config = dict(
    n_layer=13,
    n_kv_head=4,
    activation='gelu',
    norm_eps=1e-05,
    qk_norm=False,
    attn_scale=0.125,
    bias='all',
    parallel_block=False,
    init_std_down=0.0,
    lr_head=0.00938,
    decay_shape='linear',
    batch_tokens=131072,
    dataset='wikipedia_en',
)
Each number is 128 + 24 x the weight over its row's rms, rounded and kept within 0 to 255. Layers, rows and columns count from 0. Numbers have three digits each. The size before them is the row's rms in percent of the matrix's.

# up: layer 8 MLP up, 896x224, rms 0.0629, rows 730-842, columns 112-167
# down: layer 8 MLP down (transposed), 896x224, rms 0.0582, rows 730-841, columns 112-167
up730 107:181110098130110124157116143118135125135128095146105132112146126103110086127111111116148154127177150118154090145118137129152109112132091167119083156118143159118155137169
down730 102:079166146176071129183148120107106077126110116108150104152097143123163120121132130100095158124065101144113115133099139095139150164132127123116157188139149141121157126109
up731 098:141114087089145117120131156143118152134162129074128129108110173105107133133108124132177115085158135125095153123097111121148150146101129116163138073164127132136130124117
down731 102:111104173132135132159115102124115089144176120104151132108154146096140158152130139108154113106114120120186163158162169116126121104146126168137109157147123093132154140160
up732 102:134134135159093137148153131187107125177129130108147141138136090132100145143172095111133110130129115162096150118130167112085136132141138125138143097152130134167128143088
down732 101:143124118133133109169109150154171094124100068150145159129129136143144120127171157140141102150100152157154152144148149152083157126147148133124127139119145177099074160101
up733 099:135161147119159098140152103103118100149125126094116136096122110160125133118137152128144119101112101135156126122132124161115087086136152097081088102139089125138108085108
down733 101:141112145193133076109125113121113129099135125126135112128090159150117125144152132110173158128144133131125103159150117127088172129093129147080090133121100106099115112161
up734 091:155090140122125128106087115140167102148117112171116154121139113185111137133113114164092109157138127102121117134148144147149128130118147153123112142166124083124108099142
down734 093:126153108140085117096164131088103114093131098125116158104121092081111112173109074125134141169114101135140174135084164150164145128111143150097097169138092102110064100156
up735 090:109152117147100148143120131144154171136163166136107130137147140110105137195133169153096103137129144115152105112129125106102142125115141122125119108202130097163102150144
down735 087:100111142143140142150134109136178150150132130138168160113191148170136108128140144116119116124172134081168134138161178084099106139129126138095150116137153142169141157133
up736 103:115065134137122097158137124083167127127127135153123149123135116123163106145097137107122188110128118146106145137134121149133130150154115112150145134103165138171096118141
down736 107:149103133139126147135080133102105144057131112107148119101100103141122110123170147145173100132116119129164123137128139087095148163136110129168145140168103151098106150171
up737 091:098127153141147143119146111129105146124117127137148139104129115175152090149095131154132122156135120136128154109140140134131133109143157077150123149150155144173152123155
down737 101:146148088141134140121105106134146146151117151098106150174144185120110123096141136149124147121165141132119113123171110151091116107107120132119149125122091108113119124102
up738 110:146174117102111144144145131091126178105135141125116100108103115097124093099133128162099123082094141115086119133125136115119149165177099142114106118135104116161143128132
down738 102:111127090151168106136118121150164157147140141155158127097120165139153124102101116114137115153125122131141141106122118122135150073127128156134112157121132159100143135133
up739 106:139146169198142143132127108130151134143093083132091127131164119157121155120120109117117053133093126097116129083151138152138128141136143092107108167127143122101102070148
down739 108:114129122073194090126085157119127091132125151180126140122135068135149144141125149130155123118151109114123138139119126104114070128134104144099115111100088113141130133129
up740 094:114119119129134106148171119172135132148147070109142103116151107118117076109112104106128108101123117106143136182168132094164144101102155177153148123118121102131119152141
down740 090:177153124142132110114109157166100111132151120169141142098141151117114106130149116114125166154108149110078134141094120167140113127133131081150065072101141113125148134112
up741 101:098098096101129144126115145127109121134103109129124117138123126143120160135163096115117105143086114056099126132146108113133073100078143157113163138154107162102096139130
down741 101:146171144156163119134114211136119100121116135189148170136123155157140117095142155128158123101167177149129129130136131126128155114095145096149150132093158165133163120129
up742 094:145095121144143130144113137133151108098122129131105155112131122137167112118103134158104131105166121140122076109151123144134096136127112128072168121124129112125143132127
down742 101:187070100134112136125106141136076165150107145164110105129108167129093132106103146128189125131155136143141106145120121149163095140138127156143076096102142104132136136113
up743 107:133103113127161118162102108122086128097119201113102203132102089137145098125106114101161128094129142119132152130086164124181136110162104113144176131131137121134124138112
down743 100:156098113126094116150113106168086117114079149095130132122108150126090136151145120110060140115156113120099134146146107121144151118114107145142111149176138121133135128114
up744 107:138140089130158146157191088133126128146167134107117139164121098149081112125144098156144140153092099112109123119182146161106132087100129140114134078144163142150145125176
down744 097:072103147135142133102115170112129108106116125159165100093112139115115160153094091087067098127092148162116112116091136133177158126133131116139142150108130099111108088113
up745 098:153112134124116091149167129139141125125123121188134129112128134143108128152128087120164134105124176132124092116148153115111182112175137143135152123122116150162126151155
down745 097:140111146142108120117114167163130111143141117135100121103133105107162153125111106129136137131131148080118159119136081199115090120099114104144129100093104143157128116124
up746 097:107125128121128123142145127139106101110103159120083061116139184103118145123084127169100104146125121097143129084111128137113117099132175101147129124134109114103099090115
down746 096:107115135089131140090162134134121136137096153150167159130092105121150093123147126096107182132142103137092095164123116145182067129136138166106113123126141145107148132143
up747 100:143144159120110103135129122094126156141157123103128131114107143070130149136115172114149148107116125149120142141150150149158146111144107109113078113129127136142138122100
down747 100:116142125170163120151126134163103087178127128162120160155166145146115168118173109154094156166136161143103090131140091109135116152143179105145109133130148130108080165136
up748 101:104096085135119102134136142102112177124153094142130142166170121145091175084124166157140149118134101154120097127140145123122139149104151131133177136144138106118153153135
down748 097:165134117183143129147096107116124115072091178101202184109117141125120106168154106085140113122129149113111160124118121148131152123147121092119127111170140141129158130129
up749 096:141141128167161175132120128162140159142113127133123173090130100114150145095132137135123132138169091146157171128123143152159152157094167116106110152131092120103109162139
down749 094:164075126098062114168120128125111112143134127092159164126094162109095124111139116129140150140134174085114172108106163141118128147108187164140142132107113135066107139095
up750 096:107142134126172101089115129142108172162116145167120102136156102076139139125100152089092111128168116122177142134071166126160138167136120128132156180105084164096113099105
down750 100:149099128163112167138128149100126134159131142139149094140113111129126067131123147177116124149137115176096106146149132130110147133102144165081117112133133129123124143151
up751 098:132160128091128136118198080134185081121130125093160149153129148114155126106114131126115133142139091096131154134125150133151129114141141138149120135117127119128140156073
down751 101:101099109135122078120106152139138129116132115145106120148138171155095153143176151143153149128117105155081122158117111112157095129147117191091092127149128114136114120168
up752 097:124184109147138138160054082128126112158102146124153084139131139129126149136155087121092122144151103102119143134129116152092142140133138127125149118110112071132079124129
down752 097:133131114153104127121110098114185139135096116115127113165103106133104137104169124104100191113131100123128125157081131106137137140131153080137165102094130118157102145130
up753 102:103151146168120126176116137124143118165132109125107156114123100197167136144145126137138133103124133122161154115095147127139116101140079144107084114139133129117146133107
down753 103:137120156123118122102142107086143143140148099127132118117124126127113101149133140122153154147121123108163142149083060096120119143116155113159093143100147132122131067120
up754 107:123157125190137117097175170112147126104083120075106152097165085102153165143111126107080108129100097167131152097095123127136150129108145162123128176122109140114161108149
down754 108:138098114079104139113116140128118119134191113135100149110096124120101146141106125114143112113104104126120122135099114120122114128100147112164082148178088138108085115140
up755 104:082139110086112089119128152097166112128127154105061147141129116139152144135072138115114094123098142106127135112177137139108146156151191106159166140116155137134128116122
down755 103:129141132146086127104136137141125158151162148131138121134141140117066117132116133142117156125141118069099078143098131142121111098108118134156108156120150138111121105145
up756 103:113137149141134092118154141159117143121151132145087141132144167121115131104159145151084106119157101121140117113136094152151101119110141107149086129118135100091098095135
down756 106:139145099107120133132095103100133076133125131128119125118157102058138112151106158164139156132121137143142129096138115118103152121122105173164109073160132107086110151088
up757 093:124086133174130142089116121133100116145114150155125057082126153143137073125145116121144103124151138135134146134126152124140099153125082151105089120121117106129147116150
down757 092:119111120133161128131107137105145124148117119102168147130131157150145117124149145101147102153156148159147151168108116144126183135178071132144112160101150166131134135082
up758 094:119148121118118110114115131116136200183083154127156121112060105139133121138112091126076111128174153123113167149151093121103124134155105138137111128131151119137133140131
down758 097:112153106099120143105089117134118174145126112125128129145186109149127164120111082135165149123121143106147169127143097120099076100120166133108110112146144120103117124086
up759 106:097126158165120096138180145151115073126078128121119158139132080138137133128096113130106153121134159101098147113180108136046129127118160133117194163086135127095108151170
down759 110:109122134138159112184145121120152096110117112128131134183139102140124124080132142158112132125126067151163104155107104153166136073131135144075142156144167155148164115112
up760 099:160141146122130072131112151144159105128150101132140097087095105140144150114149084099105119147155142171182119110131115174083095146123159105107114140105104139091161136122
down760 102:123102168123139139154115108124119132117123098105150084159123136116163146108116083134110139121156102136184157078137116124119103107098161119120138108148145072160102113138
up761 101:140146149117124138122169138157122139147146133099109147131139149183081100113103173109138147147093172108134092101153119050171142132142130135165095128119107133093107109104
down761 099:111109107138171150098153150157104142122120150164127091133136134122085158108095116115145129123118111093143120159126153143096094161093099178150128100159090111136126065077
up762 066:124118165095107113123115100145096107118133159163115130116120097152143103133132153110150114139117125152120081113167123138124110141102137122152155143108114134112153119123
down762 072:157158124124089124141138162155081139112150140096129162141139098108186124128130138144137128158106146126144165108135197162137134135086117149125119100096105118139105136149
up763 099:142080133156118142128117142130086134200090096114179125111131100132160150084167095116109115159141120117118139159133180114133134099124123132109155076105115082111153137100
down763 096:133123122133129131094072149166136120098099110175138114127108131160132096122069148112138158136125083109135109128186133170110102149155146121108157151097110119145125111106
up764 108:103120128115114094128135105104080118134121116141151123173151116172166125157157128114139133119144144124162092117151163194123089133143141095152123128132114150098107182118
down764 103:083111156148146152167153106104116146115125143153167110183138169148119116129177134097142165167130105141124098162120142114161167134144134138121119079178126162074165151142
up765 102:115156112179154161098142149149088114137130121090120139124116135130138100101161155150146097097126144155106130112112139140101141166146097134113158127151140144143137105159
down765 099:117105184123155141116064104139116141128140127103107114154128155112130090098115154139098161110151103130115132146119149121128139165119131116124169139083136100134109119122
up766 100:160143172131143147105121146105149105143151117175152131164114134142182096062118150161072122144119119133138124139104088096128110135122095115079119118145145126161130127166
down766 098:104107095105118168128122124156083070120127116095156129125146151078114136138108136118172111118167138103115182132144149147134144126105159164157115137152114116122156145085
up767 101:143136129124120115165175140122089111135135146130127155135139106152109117139111123112156159147147138135109152124166093127084145212154167118103151138165117097151118141138
down767 095:103123154142096142159139094135112162140081164132135138138140091114116109172140070127098149128105149096118163130132135142096141111101130093166138106155089137112179141107
up768 098:124136126104147118120134101136114114133138130114139124130076099118089119131151111137112108167139160106132149150127128168124155122120138086120154118164144145153131096142
down768 099:116142094131123144159128155129143121149113122132119182107106092144145123156123130111105135148171054163142126142135136098123140084103126149145084154131171136107198111124
up769 107:135128137117144131125135130149099115135117112110093180139134150133132141090077164099105124108137095119091167093148150143158119095140137144117145186104125100081120109123
down769 110:125128146161133110089143103158115124162149122156132079123131145183090138106103101131124102121101141151123154112114143124169147126082180108129064111157133129108100161118
up770 110:113063130141152129142149170123106107130147099141106160123127138144176150153173134095143113102136111129135130130181135110142067084158155169101115137122118128161125127113
down770 106:136121143109122122133144128120172145206101102151119136143118123107141139157157121141175120118145098106115196094125109084158117142085133145144166153124137124125131115118
up771 096:137154114164131142105172163101095108151091118141074160052133106107153122095149150091145154116110094137182109137147128112144072141123121158115112167144125154093121157160
down771 105:104066131140102151084138102136147167124143106147156133159114146129102140127103071105121139135147141137106137148096135130142096148172143124136136084087113138104086139143
up772 099:074114113152166137080135083153135173137142137160130105170098118127139163140130159147108117114111132109147139097118143123104149143119137116128123117125109126114115085141
down772 092:136141110108127149108127150120157079134122141116135131133091127115151141136101131130121119121117105101104162123141113092127107116110130121110145140106108139104122117147
up773 097:149117120126129093121177168107165103163130149140134128168164101085137142126179121165112099167129133122140122132118167151123170159128159168175168131138182153089107099162
down773 099:102089132108112151131129081155102092121108135114140105096119145125132128157130103177159149118150107133150124128109142120159111140094127111106115095137131136110107087109
up774 097:151148180094161145121095133115123141125100113160102086130145099088123123147168175150124163131134118136128153102118131083123118120153149134140163129127123136141117130104
down774 096:188085148118124157138142113097090127141153115156131120139160113168147135171101128142140127142163144120111167132150149122128152069126101150180106141126109114129141127104
up775 099:161075096150073141118111110175131137109121139077141130107146133126100140113103126172146130100148136150120073147146139146121126127141127125123173097142154140170140137134
down775 098:105099138133064129140179136121115143122188093116165083160136145107100147168142125138147110130130150138118142122148186129135131139055115161130150108113150161130135123142
up776 101:118128166062128142120130132161177088118073130193078149082130130135082097146115142104114111104141120132150131144139140142159163079111118112131169082123126155146133127162
down776 096:101113132127174117123154102119143101146161123149121167126130133160129135118177118169151111117131114165147184122100135137100149121116135143164148115109158132153124144132
up777 104:096123098133161152117158104166128149165104145143155161119144103141080040130111102146129124138143119119109158113135120135106117128123143129124166112147074111107132155120
down777 101:107083123113111138078123151105136133111116147137143123126175125141185148171116131158139106105108139174142074134100144171098134101089136087102060188101175102171116112154
up778 095:121076125086161165141114134124125159094148109181130122120116112171128092115126169143106147148113131118140105092132108171143115082136090170096192144127111114096134116149
down778 105:096111102144156136119163150139151139120148131131095126185140129089138081101149113115150125112107078146129107139160096136088147116123061150139136136125090081189101129142
up779 105:168155158114133192130125112106114070154138164129171141137130139139124125146133119119171125164127092096139104151117127144166123151180148122134126099136116146122127129130
down779 105:092120132089141159148124083090101112125139083107070139114122164080114146148075116122134113147130108138116169096138114119137157142097136125089105121110120120130137127134
up780 094:151099139109148146144154113137141158148167060093200149140127142133115088125141125131153118101062153147114138171131104136111153120145096111110097115094126139075146122148
down780 091:128147081146136082107105142133120111140094155119076122170132132155102116082110103117189118126125107133153119132123135108151125127102106153102110124117114144133149144100
up781 097:172149137103147129102141147122198108147108133069100098093138155128107118088113127150138110109117129095103145120168142086128153105124091149149143122126089159167109148120
down781 101:115092110115143133123181139140143118106111148103086141123105073099164133136138153157140117169118133108161115116114114088125131136107183157092134111110108174169116139140
up782 095:155083136132146117097073095079115124142174150173110189132128116096135146158109144099118135134124146118102108129133150152121144099103110134140088097171127112093112097116
down782 098:093152124192092137165140138138150090145095103113121156149128114155076111109140119109117162134080113131117121106124165121134121189150105112112122171129128165137104153119
up783 102:110152097150104151143106111129120110151150106141094154177090148120156140083145118110151135151156105135081179159139142151142135115136122087129174137091119163163101149148
down783 097:144100132158115176095103132108137117144107130139142118119146130127171111162095140106139096126116162131133132143168125177123134125141101144118114107193115131145149084125
up784 105:158114123165156108179106104103130169117049168087100131136143174139126126109094135133096117121105154134110167110142095152141139109119133126119123149162130156098127084154
down784 095:152075110128092077117119116152098109184183123136126099126182096165158104149131129113135106114119129137116104121133154118134108134122079123119080057069109128144113132118
up785 101:177087163136098133084154172164153115080148146127125157124123092116122115128077101083112140158141091127161137125148140141115137133116153133158134120162137115118127156112
down785 099:128144124143128142116115157152090124119126110110113096110134133187124142146109105090109137087161136135152164113104145146101119111118112132127146103141094164108128068140
up786 098:133075140125095086139152190132122140129126143138087105122143103130142119102140105145149160115137134121103143138113108144070132149109156151136109129129149162144121100125
down786 099:155113135137104106115140084145156120134110172113121123180161137150118115108134130129152157103138087128087089094059104157159168092144133157133110116130116122128151183110
up787 100:117161121129118149117126147079120128151101147142112165077103104117148107130136122091126156160167131135157119147123172164139096159123105141137163127123100146126148124133
down787 100:108113147160160133146101118090130167144095108115150128162158138143138070127129123113152109134117108142117102090130108137130105087185138137079133139132157137114097157138
up788 098:108130147177114147106143102152127131141124138121112106102139120081159092127164096150111134132119140114086107128146149102188144075130117086146142147144126153110124148120
down788 089:149101168150133122139092130110115115113180104135139140086114155131180143161129115116104087122153127127091127135161107151135121125126115130122142182092123100101087097081
up789 103:110131142092117122144141139140136118095117130136066111119110112110143174129104106166155053127116175116065130132097141119111088146128148130122147122149152144148111130119
down789 102:157130047154148098100134180089110113127101138124099144143134121151157133142154146140127151118110134110161110140095096129137126182136122133157116168093144135102177123149
up790 100:136107137134125061159087118134105154187166142077111095136123154126094130165108158135110079129120122147143109134129102159127147146107103131107121108145112152127119088112
down790 095:149142163133166099116181114173114128129099142157141102116108101142120121136132093129158158130103138150118161158098161127136143094101124118109141117125111116097111169140
up791 099:139148146142139120125140123141125136123125115108136157095123116097095172123094092131117168155153165123111177156152139116107143127164162137118126125156122125126117160143
down791 095:090134106130110089128165109095107137124124087128151167141084135119177131131133089135155149153091097166160118123122141111159112128112134145123114092127122097173146097112
up792 085:127132126142153129132112127110117186137129129112083147104137114143130110124156164115113123132112129098125145123143186075116174139134175138093159123142113132102089087140
down792 096:167178120162132153210104114111158117118158151141161102098164119095130117141133161099139130130125140126157100107133107154120153142129138129073149113113096151092163140137
up793 105:089151135118092136122133086128129160130141108128132110130133189121131125145119150185139113083102117136121101115121101158073127179141078128180137112111130115148165144156
down793 105:122124171111110111131105062099148138146120112144143144073141103109141085104082117114079156113165146136117147201153137100115135139109167129138140120122126159140110137128
up794 109:158146176134049109114186123154120106101112127129111138120118150148108110158152128133162118130154113122131101140145126098089118148125122076127153144142101136118106120085
down794 110:140170127118153119099120134111148111107127144089166103112180086136135162160079110110118121125163140177136129131109109120156092136139157124146104113172156164151135099109
up795 102:154143110133133135112146138074101098119111136125109131086145082107128158101133113097165096140176176127142124130135114157131168134125141122120098119125124126141144144112
down795 103:100106116110139155131103107151149108136177126159137119143118121125127115118101132166085112161124084138080166129119129076168094089142120127188128111171131134116139136113
up796 095:126128107135133149125116126136166122121123120161104160113167122155156143158186116143149155128124140086124145172169142163145091136124101101114180116157177195186101104159
down796 097:152113143124100106129128154109147135132110138120151144097109145154110146148091137115106118139121136131134101161108106122121126098169161147149112140128155105113127126130
up797 105:103095137129136144095135102115108103063141163102143127103117145163111069135147123126102134108177090107121122200113158166086101164160136107168130106108139137146142123143
down797 107:140126120135147120119134110133152152120104149155150142124145131122123152106096104138159096150078091161129103101132170062128112106122133118159116095130106154127116133148
up798 101:132150117123166127177078137116140161153089147143149127139192169158111131176111136096095097132123116128122154159154110152087108103158140110100176094095114164125150123128
down798 096:111144149155145103112146120146125145132184104128162137096090135137144132078151133114102102091118152149133134107118129109126109122157115106125157125101138137171061166163
up799 091:122104143112116130129144125126145073164138143098101125117127157087124148167167135125119117115114175199125132126133155084145131125159119121113135164134083113146102104112
down799 090:094175125173167153124091144123065130102174121152135144180137121141127109122110094111155146151151126120080149126137127128118118129111160192139148173103110126066127142168
up800 104:144142151148144150143121113142115120124173172117100097092122087161152103165152134133099125150109166114111119099090172122126140137139141148175152122115144169115084190128
down800 104:097159123136130153096102124179167112145122145108116178148123111098122104160161144148112147143153122141159102108088170142115092168107132131106128134110166085111128161123
up801 098:098123153082140115112112135123142129138092134136109144139121140153151116157146167099091142131149133157160103088167137125151113114091166123159152140166150188103154158160
down801 100:111124115135095124111178131105162085155203143164167117130145136094110137134095113129102131129149127175098137149169119160121141112100150120097107138120112135146135141154
up802 101:123123144149107135106133150123120136129122120162160123109121112092132125122147130152105149127147130100098132139154141144073093129179107099116117094190112110153115091119
down802 102:130126131129097146146126151113131165107133132165152095157080165141118122118152139114142127134091141201144133117115165109101132162116148112135153142145148149090120147128
up803 096:147105075138139137113142130128113170109099141160121112110130110137124101116110137113117126143121117125198135125108199186171127126184104095148136099142120133134162121155
down803 097:129085084136155141124104127122101161123108137115097142128113134161123101143104120134104115109125118108154144109112128107139133113109152104189173153117135133085104129121
up804 097:122124156083145099108123096133140131098164128157126123127087140102097105135152163106097094121191139159110119178116163099146129111115081134142144160129108159092146141098
down804 100:116087170121140149172085110133151112133131147142111106126123136144157119129140119128154108139121115138141152115155082091150142149088139128163143136148146134136112094156
up805 103:130154128101139118156099129128159124152138120137118096118116124162152099177132107133099137123174105149117124108127185174149130129145119135181131131130099114120087180139
down805 105:130129111140110133129128099117084150122142152150144155146110151071135128134126116126157176112120139130107127173142152117115083139169131126164091110125096117135162101147
up806 097:130141112165102159127142111171105126131145123133138108173134085139111130120110133078124093130114150117114148135098096127179118164089130123110152125146150156148122110121
down806 091:094158112068139136118129130141153142122131161154128108156125102091121135142192108132179151122125111121102099186127114153135082146116147127103120133121098105106149121081
up807 104:107191164121109134088117135114116146159103139138083124146153122090150118080091139093173082134118107059112106115118131120151129143137148091142150109157130130131175097093
down807 098:116138136154092082153168128129093107134142121123114146159139138166119105142101147121133114136150155119111198133108112133125141080116113126180157128158101093100128135143
up808 097:122136159122139141155165143108130180120144110100124074105116134132087104113142180099182139134173139130103129145155150124108122151118110142090122140105137118107093141100
down808 092:103102109109130106141146187096118127108110116144143159086142132113151099087115179151108136139105147139134150126137084141150091103089152103173105076127117141119143138141
up809 102:157188139128168084138101130119094116127102179149135129119122168139086120119141126146117134148129179134171136150143126108140113134097113141117101129137098146170135124118
down809 102:098118120134159086087167123114126141118157130165130150101154113113146167129146144106168100139081149137173114139158108157123127096112144125123139108135122132095103110121
up810 093:133095159100142137170138107112099107112134107111127125147113109169143135135138107148157128103173110096093141124148141132108132115171142095105139128159151111149128160153
down810 093:130134118137116112132071067114087107129140126108126128176141115095137121104171119098101126146141145129134122097088092118174110081158145111133097121112104132130128169134
up811 101:099112107101159157074140163080095125116157165122137101095156113074126111120131118136141104105114139127159154162127123140107095130093132101161096169122111143137141114121
down811 098:120086141085118111169148115173114092148110122096166145130119113139104127096129090143142117114163111089087122139092146120139156101127119129103094150123196143088100121113
up812 105:102103124157108165099099120118138157109116092124145147160104130094120133087146147119129119156149111166128103084087135130155114130115149130173132132143103126100103124129
down812 099:128140148089108115098153144152131119132143129141105123107110148133138139150115146116121102132120082165157127120138150139116126153138086071117147154162161112124131145158
up813 096:144126098177099112106156134087142153129140141150150100142119132128110161118111115092105113130141120124171182148093151112151101086157124167156129111136163131112184175124
down813 104:068155117093119149167144096131136144106164093163097144122131109157178108145119089129128106119158137113129080110127141127123140148134107120141129095099134126141110077142
up814 103:108138085157191108150125147130179093094112138103148136142130115137145125131105164170119131109102118091167144126139110118119104117140172083166130119118165135099104130142
down814 104:135133083174146106113153140179121125095119121145137124142123103111149142131155110098106147122096108124127147143124147110120127156137120091110101112154141087129120123113
up815 098:141170140137099123097142117138139118112133133128133115127136120146084124091155120126147110170113133142177124129180149093073146126163101160094091125116137152101140187059
down815 104:115161132158121125106112096086118135162141127090130129113130145121162181137135128131092092130182102130166123090100121140118095119121169084171124098106154098120137140122
up816 105:100107115094112095125122172129109185115106129127133142115138145119139158113116099146097134143122144126129154149109136132092126119128129184113095131158153144131082155116
down816 107:131149141156104152122150154060111141146136123121165130152114129114107143108095146138103122147110093171105125110145146124096084118158119104100188175173119125123089104133
up817 103:127146092076104108135122138129108137131112157112080140120144118159088132151100138136166127115110125151114115156137127116107202089118135121145176146142117169110113120175
down817 099:140089164119133130104107070178101192140101169116098066144136160140142160106138147158120094122141119146127120108128155117164108136171160122109138129106098144106120150122
up818 102:102073113143139120132118118148104146153150125107140155143125111140084103156101123127134151162153156087119083127134135141143121112152113158124062148132092134181140132170
down818 102:126170154121139161094131122136117093124110143157132135115125135112147118114143121115103133120131180140181174157105101193162092115090149113129153145111129118103130143114
up819 105:104172142156145140134187120120102125133138144115125114120130104133143132108166101167163098118082165147134138130095136056123107139118142136096165122150163123160095106097
down819 102:144113138122148107116172087097159133167140121179154135138125118154138144129092091111144153145132148128151118115121133095135122138153150134132143100104060160105111103113
up820 093:149128121118118142120118112088125119162104186143126134138143135174097126123129180150120126129149162160103115136117120093128107128170188133161134136116088124147142124094
down820 093:150106115116141167141110149164151124093112159117156146129129101149167097133138106113118130108106165176147100140112160122107172112164104143107098158158062104100121132137
up821 101:143119130123095121111104107118105107169098113165112113097118138172102127094168086074146101073135095168174172136164126093138173135122161092115128118110131123114138161126
down821 098:100160113123148136065111181151142156161130142121140158125171180158149131126130111138127160122146136121104099168127120139130104143132134131138123150075120107144090109129
up822 098:126137064131076134146130157102110103113118093095134154114126150077193143093092146101106117131145107085126103134110105120121156154159112119143172115150135145082137167122
down822 101:107076080112117087138107116176138088092144130073129147098125151138121115153095145078130098122133134188106114148171129121141123085097129125133075159125121129149108139119
up823 102:142118132158094135083073159164116144158126137124156137093106142122172125113102139075104110140148144176158151132164083088166141089119109143094093116156133124142126168094
down823 100:135120138160133120108140097112054127152117161145103072129093108123141109117141140091134131146049129162076119108101123111089136136096108131145133139155162113105132172131
up824 090:120122101178163149083110133096161117137116127120136138140117133131148124119149165163114059138133090155134131135160138101134126120177144094157169114136118134118143135131
down824 091:110156127122099115178088141131128101084154116129115159098113082106154129104138121154158164173131108094127099145140155181136149128120117170131146149150131141141110115126
up825 098:154121164134130156164093146112180080091152159118091127138141111122135075170132145106174106178116113107121141147114139097098124155144126106099121127104153169174123113116
down825 105:144124096134125119133121132125137098166118104157166109112142093127188092078136133147163155149123116144173141115107119105125135136125123096107154130107137086092142177105
up826 102:128121137169133086155182155128111126126084132117114133085113127134111116138131135162117124137111157122117146119103114154115150082110162113094121112150136144132129124166
down826 102:116141127150096100130113144137137104139157112129139146075086158147104108103183128139152094146098153061134143145116102108116123157151160114091121144098127118178112110094
up827 100:133164134107122143119123136104095106167177142138121143136169096124174089112154154112102137100119148153203151165111106150136167115108109154109125136151149118163068132127
down827 098:131085113082084129122156091126100143079103143109131126148115094124129150173068122091150150128075150178088120157148144142114163145134133160147138137136150115102139103141
up828 095:140131133117105135153124128132119136140138173091127121103094087146142165111127104174092126130141082138147132089088148104137139156142146141166148116126092126146136138113
down828 097:139122120133148147116156151135102123063111107127130135091137122135106161124102105116105097137151141090153093162089133115125096159095090166177124172101120088139142169116
up829 100:082140131110078139096131084117154138121151157141139087116159177109166152160127119129116109124112090180114140128133122081119080110125141115120152141165100150156111160145
down829 105:159106111114147179132112128125124133114141145137118138142098106055116085100131109151140149059143114105160111169142095136106155151151125130156100134150150135171172141119
up830 100:121138084186129105142092125139123110124124110097165198120129156146153186125150123114106115092134078119099133103138129115179151117128100130115138178131132095116135142138
down830 094:134193127143124100098095155094130148160139174118125103177105129121137157151082144162144141164133130154148114127133107128143079164141114141148094140120177154139103111146
up831 100:153143133108103156110131198107183097098112183149101154098145130163197060125116124107116136114144131130113129122127119109135106136114105122102101132145136125147123164136
down831 096:154084120097148150126139117134121154143120134160115159130102137148091128167147102068167138118079137126146122125147116181113130111147129087104127130159126120140103097100
up832 093:150104130138143109125151113119152081126128108108146164138126124106101118123133087124136122142106166144139125165141126150120101120157161139127157181114126169139138108111
down832 092:174116102155150123150123131095147116120113127144104145157180097123136119172113141154128136100166133148140133090132118114155112148097073126138159121119126135144144125137
up833 100:172140099120127108105149063147129137188089143143107154119139135144157079137114119137116136106104088123137118068157135129113114146164152102094135102118126134133106144127
down833 095:131117125152100119119147166168148128167145145121117095082119134151136092110157133128132159128155122107166128137131135141125112130125139149113113142137116116131166115177
up834 102:133137105152153132132135119105143121147120150152128133119182109133149152139126155125155085109132133110138146077146146137112113166112109110126111103143115124115105133125
down834 099:149126140183138141119139137128166094125120136150133154169138131100136163118159099118105107107084110146153165117132152131167142087127110121101123116118136152142183131084
up835 102:114101142121124137138174134105106166117139145094137149122148179079131120108125160125162123136102174153141138106149110135142129141179151111071115090122120095127160132110
down835 107:141148117127146126134106142125146142083139129134094137092128126141137148164099179098136140116173116141177143111099127135132119148116123110115132130126120135104149141122
up836 100:104151148133119186129138132124131172147157126169115104128116135142123138148122099127139154156168072109118074085110147121134166122137160111218125083179123073119130155132
down836 109:146109123122113169166161123147084168134117104094107135112143160200158117175138090136121126144132156124125150094118092115133160111112149136139078105157113127112126126167
up837 106:121105083114114169147105152120131116109125144148119143152056123109107132110127108131127112145140124095136160123101187147104120147131146134148123148147099176098129119161
down837 100:138085080127133135118090107141154113126166102091119106122141105101135178138113118107157118137104178138111153106099137135071103158141148134130123095124097114132095101129
up838 104:190154147103144139141140094120154135171151136125065149157141128163119119108150132110083194169189121121124168110119111099133097149118134133101069122128073108098112104136
down838 101:112154149122080105148147141125189080121119115111136155141179155111129097126115182152122129087105123129128109153137104139135120114103135137110092108152162124157135121165
up839 092:099139104138072126106111109081159108150162143109096152111104144093172107126154126118136129109162148153114179143142121122154117099156112116132097129152139127122139119094
down839 099:104129115127147118149114115166127097109112089123130124108121146121122120142125151139135116132106149151103149160101146149100096159142143169118166191097142109131103112123
up840 103:127109116118124117147125151135115093184131158108112154121139129148145110107137145103158136134141117096096108082165073146117116163160127127151150136155122125139152126150
down840 105:144125110101136119113147125084120144137141126120144096100135126139082140136116096120076161169097130121150157130128132107118103116112178166106146163138121155131128136116
up841 104:159120145140157090090125111110108118136138094093132139099112069114144129124119151146142152147113098140153066142146132091104161133151129134135112152118169159122106135086
down841 100:176116129130138124134114147128100157151117162138157149139101112110119106082139123143155135159131142149125118125136165123120098151151126192132160134118148118139111159112
up842 103:107119094160102141152138110138137135129132124088118109148125103058165103128097127133093136088134128161146145118157133119107115085121147146126159140097110128094168156091